{
  "norm_place": "pre",
  "norm_eps": 1e-06,
  "qk_norm": false,
  "init_std_up": 0.0385,
  "init_std_down": 0.0222,
  "lr_head": 0.00372,
  "warmup_steps": 267,
  "schedule": "wsd",
  "decay_fraction": 0.715,
  "batch_tokens": 32768,
  "doc_mask": true,
  "train_tokens": 279200000,
  "max_steps": 8521,
  "dataset": "wikipedia_en"
}
Each number is 128 + 32 x the weight over the matrix's rms, rounded and kept within 0 to 255. Layers, rows and columns count from 0. Numbers have three digits each.

# layer 4 attention value, 256x256, rms 0.0434, rows 134-183, columns 128-191
113171099143116169124153136073213150175126160110106192100193111155170184146068117100157121087184122125128150147199095131070166235144156144120147092136131175114171108102100125179138126164143071
091065097155099100160132147128190082085112051161075082104108060134124024097134163117068110186125099132145075044157127151080122162143061037045194000127129138098138161107105169133211127166111137
139094121143200175125110118101000116112153129139058121078142144112078128166077104175040183142166141127208108069146152143127070180135122112165026136174057091098129090102065109127127123151139097
141082176104167163095140109101151055094161099066166061108142134112088096073135115095112082072084121131121171047113138085156127092091151108168113116083133109129081092049166142166176089173082179
108065132137179124132176151148077174146041133103108172191120135108072130109176122089122138100104125112154080132096129195116073138124111077121125157184166126139206064123127130148126120135174058
135091100128160160115110138114125096215101108133123184112129179137158148237125160110110147178122143080151160087106138093085110137161157128103156104110159144151181080121165110157110134073136114
148163144158168127187081125135037151141188119148142051136126165160148096104089110089145188115133103103105117137139130222102133129217148131112180116098189084149078094085072151084126070107143131
087115139072142133187085094136155164110073125112168061100154048148088141129125071098141111157141205119114193160109164162165076173103096162119167045101145126142120034121090137172160163098131111
080137155094108150172096106110143103109155116148105117101117124168123078091128057172135096104103122072118046214071157143166084164100157151054144058140134107154164230041224091132156166109142136
136181129133102129155072061166081122100143053138160139141084147084164130124150155116141204123103091134125124062110113097187060060133031117166052130088243111134177167178085129166157109113121071
127134036113084148115141094156134154129125138053125107098121072121135125116092252135124171187126124062134105065073094219145140160135139217078188053126109130089086110058153096139128066153112079
162152092139123158163097071183101215019127186168195002110105137157083103175180083177073101143127215107167206054099082080092096108153098161103117112099128113126155168133131166137187130141063115
145157132141169214095164143093124039128081130139098163184095043112163087121154105149088156091187000072082083127179214142088126123174148117184083104129000140087150240142102107142142130146061065
149156102100163058175189095112125168077076174126069116124140089075147103087114073166159150127119048184140176109140097114221175141092142097189094118094096162136255108147112106102154151066134131
134124115198078128129129110111099084111087154178121096145062147149121151122164110162167112088089120144127155090049075147129157152179059070156200086109172057137086149105080127120082099039107127
096106128087182044169103103178219058192180115161112148182150198140155122143164076170121162127227146120085168082066167162178128110153177197121097167157191221133136191065083094048115162095130114
112130158124080147124171092163175153096165082120135093160050108136145148071167122116080117144158025235142124098103115216161061219161148095163117167011180130117061106089152136109188150100191138
137082150172126038126103119087119186136235043190137127141110078107154136125094170128112097130120161127116159104206142025132191102069122113106174113149080137164152108198184117117126097069172141
027132131143137175155181211172120127090131126163149086173146187111098114092168190177084100144190189141155038130151181115130120055133197161133234145117104096061147069145135102086100138089179139
181125150103017119067060205106109098145210140043126079099111125129154116099165187128153067151035125132124190112128179058147139130127150159138095067163140066181132094190100123105165132180147076
163087115168128082064186189148131137123059070131172112154149114110155113208141074068148182089074137136090138158165127046123088094208162102159116104184148097053037055116081134142135146177118126
186131130110118227156085000124092172092118143167104193159141146123198135148158122172078136143081105140100144093156084111135183114114109147183111182190036145175153073138179124128059145139149119
102161080101225109191081145103144147117159122073177216187149097152128144133118168087098167149140128117149184196225104131068176050108060140081177116061193062180170131146137142145156126089125107
148146180101072100049093135157153134172187124087129143105109190181126165086155066117078181090095090099122163139117129149127115085130098097159080013203149130196173235134135063176005094116150118
102066158109070167164127094163102170237169151164105140043039091194177103081153043106091080197175158117112052096154161028205130110155058099072124176133055175099102143092154138121151114162138128
162097131143100058132149071099119161210177142082075150090108131127059156127039137195124136098072125155099158068146112127173220126175139202128079147143132148134146069131137113120094088147130085
028084099145087054139049090149143105191113153126114152112205217137123134078079184113180181142131105146099207179118199133056068118144122134232136077157130106059035064144102122125091067124110192
113131107092151055159085219092086188200093133149126187156201169180164182038082175111065153108134191131149093149082130149075143104158073199098110082113102084057150170110114135115178129143151108
174096062142092117079057104146176098180176107130057069098191032106139110165161111174104141153146054124113103155109149174097118185145153069149189152137065191115040095097102099118150146155116031
209144120145122130162100099126133174195126081168170074117133084107178067119167126137182132118059131125100147051120021166067098103139195181225092126119157107193216079151161136160067132157118147
057140170107078110170109148126134177063125160153102132132115157089195130125158056117108192138067141106127191125159159163152176156069153119177131187155134117156157097136064133179148138076067085
096125153121186128142197170057178096117093078125133145143106093077013191069191098074085111185064135133145148059192145152162112129075086181138166122136113143037157219100077118168215163105166175
122126157141107048152181070128110097067167129094137107178109073135116163075151162092119151101160100153146026162018103126189158126124102122104124124094072072158146161098128212165174106143111111
123161039093229124103075091059125118186154148222059108054120158124106099150220173095172085168203178162131102200185149137131095138157207102166140155132186200138102121110139125155144071109075199
115159085122139064111130144067110139129083156120099163084085083164112125147133129125129116164149106212187093142132103105162148170078146077043144204132148075127127122084166137140162086116136100
081155112066122174133182073083142219123088135221103091136130136142082147097092159140210129194042111143159096067093128084119153111111130085166089170185110107111134136112060146129088102145122035
128115127121035107126171151112169128105095133148212157123159105139160164142099098167170161189094132175155025108054233172134163087097067134061066144149111073181163169156094103100155133163147059
133163124104203125158165129103074159132161216199137136105094148187088126182119170150150131094163075090126128147156194166189169132164114188119119060172097154129120210086163139077164165073193107
086057128163188137062171070132096126147048128110161113108193081102166100165104109075180130114091146144111114154144085119058087081125047145102085123141079105173174185239198104122150113097142146
099150103138188181217027182154162214141100113121084122140156044136124059053120110170129211037147206142108162140053127079093140152202193130149130077215147127106173134052098116153102197119081127
235155113161082130172105028129111078105185141184143163123115124114130162043137166172184190152155118080171104128163059131081112112148129160151153087183238175066126155208158079111157098107109113
069170137133205144147142126156116127066117135107162170116069143129151138177149187125135136110117033117104102074096103116121118151117116137121141132063100124148106162053095112107153095129120128
150090110138089178074166117105205140090127152144142136125117110092111117060141149163066186139237130120110153072165255164177165167105150155070052181141195076099147137144147110094125126124133141
094056087158135138077104168181090175118096071096160114127195121141141113185073103059142085174119119152128164188160211255072166128125104145091045075192199191075137184033193140157068181146144083
104138163112165128050115166138134081144137151066105108109099119155108137102118156121139072071078178156133110093127106132203166109188135185081101113141085171227102132071153122127165122071204125
113079174138172171139135167167099057077107100091171123182148194146133152108162106118060108202134097128155158167164112079114175143105118104166128165143096149124170103031142130095105085131130099
102085109134181149108110112138152171147159126205137205175096162133157102138084121171030052103185081135125172054087140091074130093193105155203163133096143120090153129076154126170201161163192082
210145093150085084170089163180139188182112101119124163120138168066107110131141138127154051124080139125159144156136097140113215182200157175144043152103121126115097143170115156141078096067125122
118180131159035106074024081143148130127149125080188144142168161171124131171006104109142142191104131081078124116142151158158157134123134196093159191117110122130173103129143139133113089023182081
103178064085135094095117095176145091078151129120127131094120133131129150117135069179147174126101126093120113129166024065163166156077115128114143175119093142123078146191110119088125112095214071
# layer 4 attention output (transposed), 256x256, rms 0.0463, rows 134-183, columns 128-191
142068093194166125139109153129115105155092144131144068077082107097083195143120104139132177110180117136052114141147162178034136152130121121134000119103089169162148117130182158098081086109154092
086157162153125165149127131157060153099154133142048192076139100112184129150174168081129101121047172158110109071147142107103131108162116218182127071197161135083179187148106104081065083152188125
136123129126181133112192168091034145198118135148102120109116134173118157124128108138090126220107118101157147166130115145162137227097140142113158095132177119221110080193146092081082126172133215
110178208096121184150093129177073100061159151041088152167158052116088149154118139071042101131080174140146117195088090130190136130187063210201136108138111135060152128078112113084152063142087191
112186115130197104216130156108210164110129085086155138076093126147098081119200111128186210141144220015086081130118103145166174142067142065126140179094139132119178117056122164108155142069158130
065156151167189097037120176102183083176133115180214110153120134118188066094161035118137088115097124145146140121082114157146101123124196099103110119169120166200062192112108060115146151109148047
060062140189143255181117097166108111073182057203151155138186081189068104084162170141145121092164041161123132157167088127169065177155087098113119146111150119125126098206074086068099161179120033
080165111164069098146070169095168149111192114048179120160136173093166185148105122175106123152120124114105161181106143120104169058142163118171151155154090134179181178098076173200084138040203099
101147145047190077149148169145089153072086138107106114123138072045134136038183077168092072163106149145064135106136121252099117117092128147167159116118149169049111128110153154128132098161108128
139155110067074070121124099202167135060124190142151157095127076105098215119156093072072129203245126155168126100104183124114141221136096116198138052145085178120106093117116172151104106132112073
158168115096082164191121242142078067131166153184137168128128153079181081126098157139188128210149128125137114107114080093103120122063114151156077108119154141162109092159133137100086101107072100
118150108105126175091058139165102115081187021162092161108255144090129113109093037092169106118118191128128098139048174105098087123089151241170125143153156152160184131177144168078009070123109162
122124098131129108051111078167027134141123206175099145138078078105144141122180093112029099105154180090158124123144179169071091107110152131070152128103096077084130196155121213099124163067153125
162182151161146200153145157120108146111115098138149145117080161122166089081093118079144120141225202132161139117097213135154114201205152199067098136117119193191103161142131122125111207201172174
074168121191113180207095141161080110042055177033130166088168111205134200121097108077197091164135118128039121108153089185147090121096108098194084056155169136108083165111132139199108140142147209
101177106128076111076135095139078162145177066148117125074141130137090077127079086118113142148139147155145149196129145075114144155109131081091141063086112099125125119113115113126129122163039106
155129069058156134191123097107090136226072101076079172168118192112138162127175178151119125058162123110153132132145176227140135126093082000201147129158109085125153122163124167092142115075175153
061189053199155107174134119044178167120176142048129106094153185200164070186176075137149194137124098125121174066087124101176118067105132045126187053133179165098155126122200093130167201123018073
119113126154173090131129124121135103141167145079115162161181138074097119109103129153097216133198173059069156074092070144154057108123082110217116116080041126144177157197126167164129156104099125
136220144121121172139132200138131142051124210110125126148105087142142098139103168094173139111117110047089126132145175075167168121096121079150108157116126152119071132110179076032105178167094066
204163117115055091090172044120097148131111112082210170195149121136172056116179241117108100120090164192090125087128143141198107026108105066155163115191109091140138089079156143140071163020113016
095118174116139163176123132135096160174120175146186084157141142075180164069139126116149098199150146080138156171139182118036130057066120097036131102121090127112059125143117093143146076201183210
124135148128098117133181148060130155110101128068105132122186217192111180098183123177124104067095055158146134095170131106146119105139143163092114192113154165132140056169143156179154110152154140
101053106139147139139106164166112161084104148162148140140070164147083105068136117133082125091124144131094107135150122125125104147107116113162170191119138139183051105082125170159159052138070130
138177206193106136123113119133161155125192130152124145152177116155080107143041059179081041136133091081114097068090127167138118150138139171139139106142123141096149083070102117169147081090122160
106152155166097122138122105074059064156166166140198161155148101184078152159192164094092096126084171128237049128097050005147120154100085044059109136185186220161079098045102129189157062162167148
192075187143057092164157129112078109109117151121148091069128200062170097137070173218144229063165146124162120127159152070136207109149145057138190126129186128148129144213172112140120113101101161
060112135088073073136143124126137189083060078069134112162128103165164095076090153224031210131200141000123123075210141169093203086101120116116159096169097118140125170172153147096084126135105110
139174169182170144144112124107099080172190097175167129083090068104152120142139107185151109170182124094085118117055079174131089075103183095175168074083126089092135127114203162071157142060091148
120078111097150125164150100170078149134048175117189179166120108172172101109067156085115156104105102086101135115113104195179044107113146080117057149126113121154072152133115134133074122170141114
144122093170156131157078154103105125121120176110162125135133103057144097179171130181129090075107151122098141164079097118128131219087128115191065113144046116192135210130078144120102086166070077
162070187183125041105090100243136129160116134138032153175091198107159145153183157128137171050085192133084074228102105055125083093134138097128175127151160112077156087168108180176079128128088101
139101148142138146173102136143178136101167143044117165147129105123065122155138193061127069164127140178143076095159156081114066106103142174178098093081129179156161205178083204134073131120150138
173174160127201158128086057195146156158108043170148093067152133143147197120055124060136181193093177167138211201201149166054180209053141027131058141139125106081048084142116230049133130078133157
169101111021153200187147109074136097115201100094099082162124106163151105141136148180224160131122158168127125117127182059127142107154154161097094255153126102089161105139137150158099130144197122
227151178175195142198171136178117157108162139102096097141143122113144149129110096130189104178117120166093183098062135088000123152142087185138075113174125122078092106146121135155079080110190163
185114139185120142136115119096120135166182160133081182134131082068081096097201164160238150060112000135184100186110164163098184041124081166053157135107124181130175136190176104088139085090111083
076164143152143072091131143101167120190177111009168121136145195074100198148039068180027146104139106077120078098127120127099099117044170158104135147138162157101136054078113096206164179121096100
136131136115154000102124151138134164081075091206174070162159136140163071128126139132151111089132082139207134135161178062121175102112152183163255169159126149188113077203189063075068131128200065
139120055074091136135096092134173124116128122141199105206085093084141079192050135136142093182156090150103093138141096129110123154168119121104137105127070108089145116089144145148071122145089119
091075126121182111135183164158210093118110247155089129135117067183255124134197153092142110136162124123091092135094170104110143122063155181097147066083146141152000116085165125131131079134088109
132122147117196150079172123084139094135108124177067177117093081125199182197033095092090111070116075174088154111083101143014098174063097160243134117161112138111182219169172164144035131034162161
114109141169120140069154149072143140136043216165149121162120121198171070057131163150142161129116118156106141119033171069084102137138183088126255097059112140187150154088133097076124075111176080
114111059193082049147102161118165173129121062174167159063108135159165083113134187214035187075134128076158192141100074143170102106213122128128124248119159182141107131145156050139075112096153169
087128203118154090049164204102183137144145100093121144084094134119103255117062106136154069191119173163180138137087103074149168220160141140125128060130082112082167175108117111094129108106086131
109211135088131107140128116073243083069089134082149099178133094061143127176130152101050158068106161140135143137126102145119097129116066089154104098141172040126185138159133112091173175176124136
138102137086119102145122152130156107157158120125127060146163114140040081126119090104112074116152141129166215056184152151129081177138017101093170076148000211061052171118127147112121124116119145
118130209116141114149172180137134107098108074162171119151147104153088058082097081153235104192158185135045064138154118168074106158151125056152147168113168142109032155068161056224085114186101060
206080160102086117129157123066082111229192124090121128157130033177062132059108177084103136101064061034129114084202110139084130180101121136074114212113120121103092133110080126250148126171082155
109117184121255133215144127155157192129089102084083122146169058151141121167170133127141133136166135085149102121124170151125084081024169083064111113172122130163109150140112140142118112184103157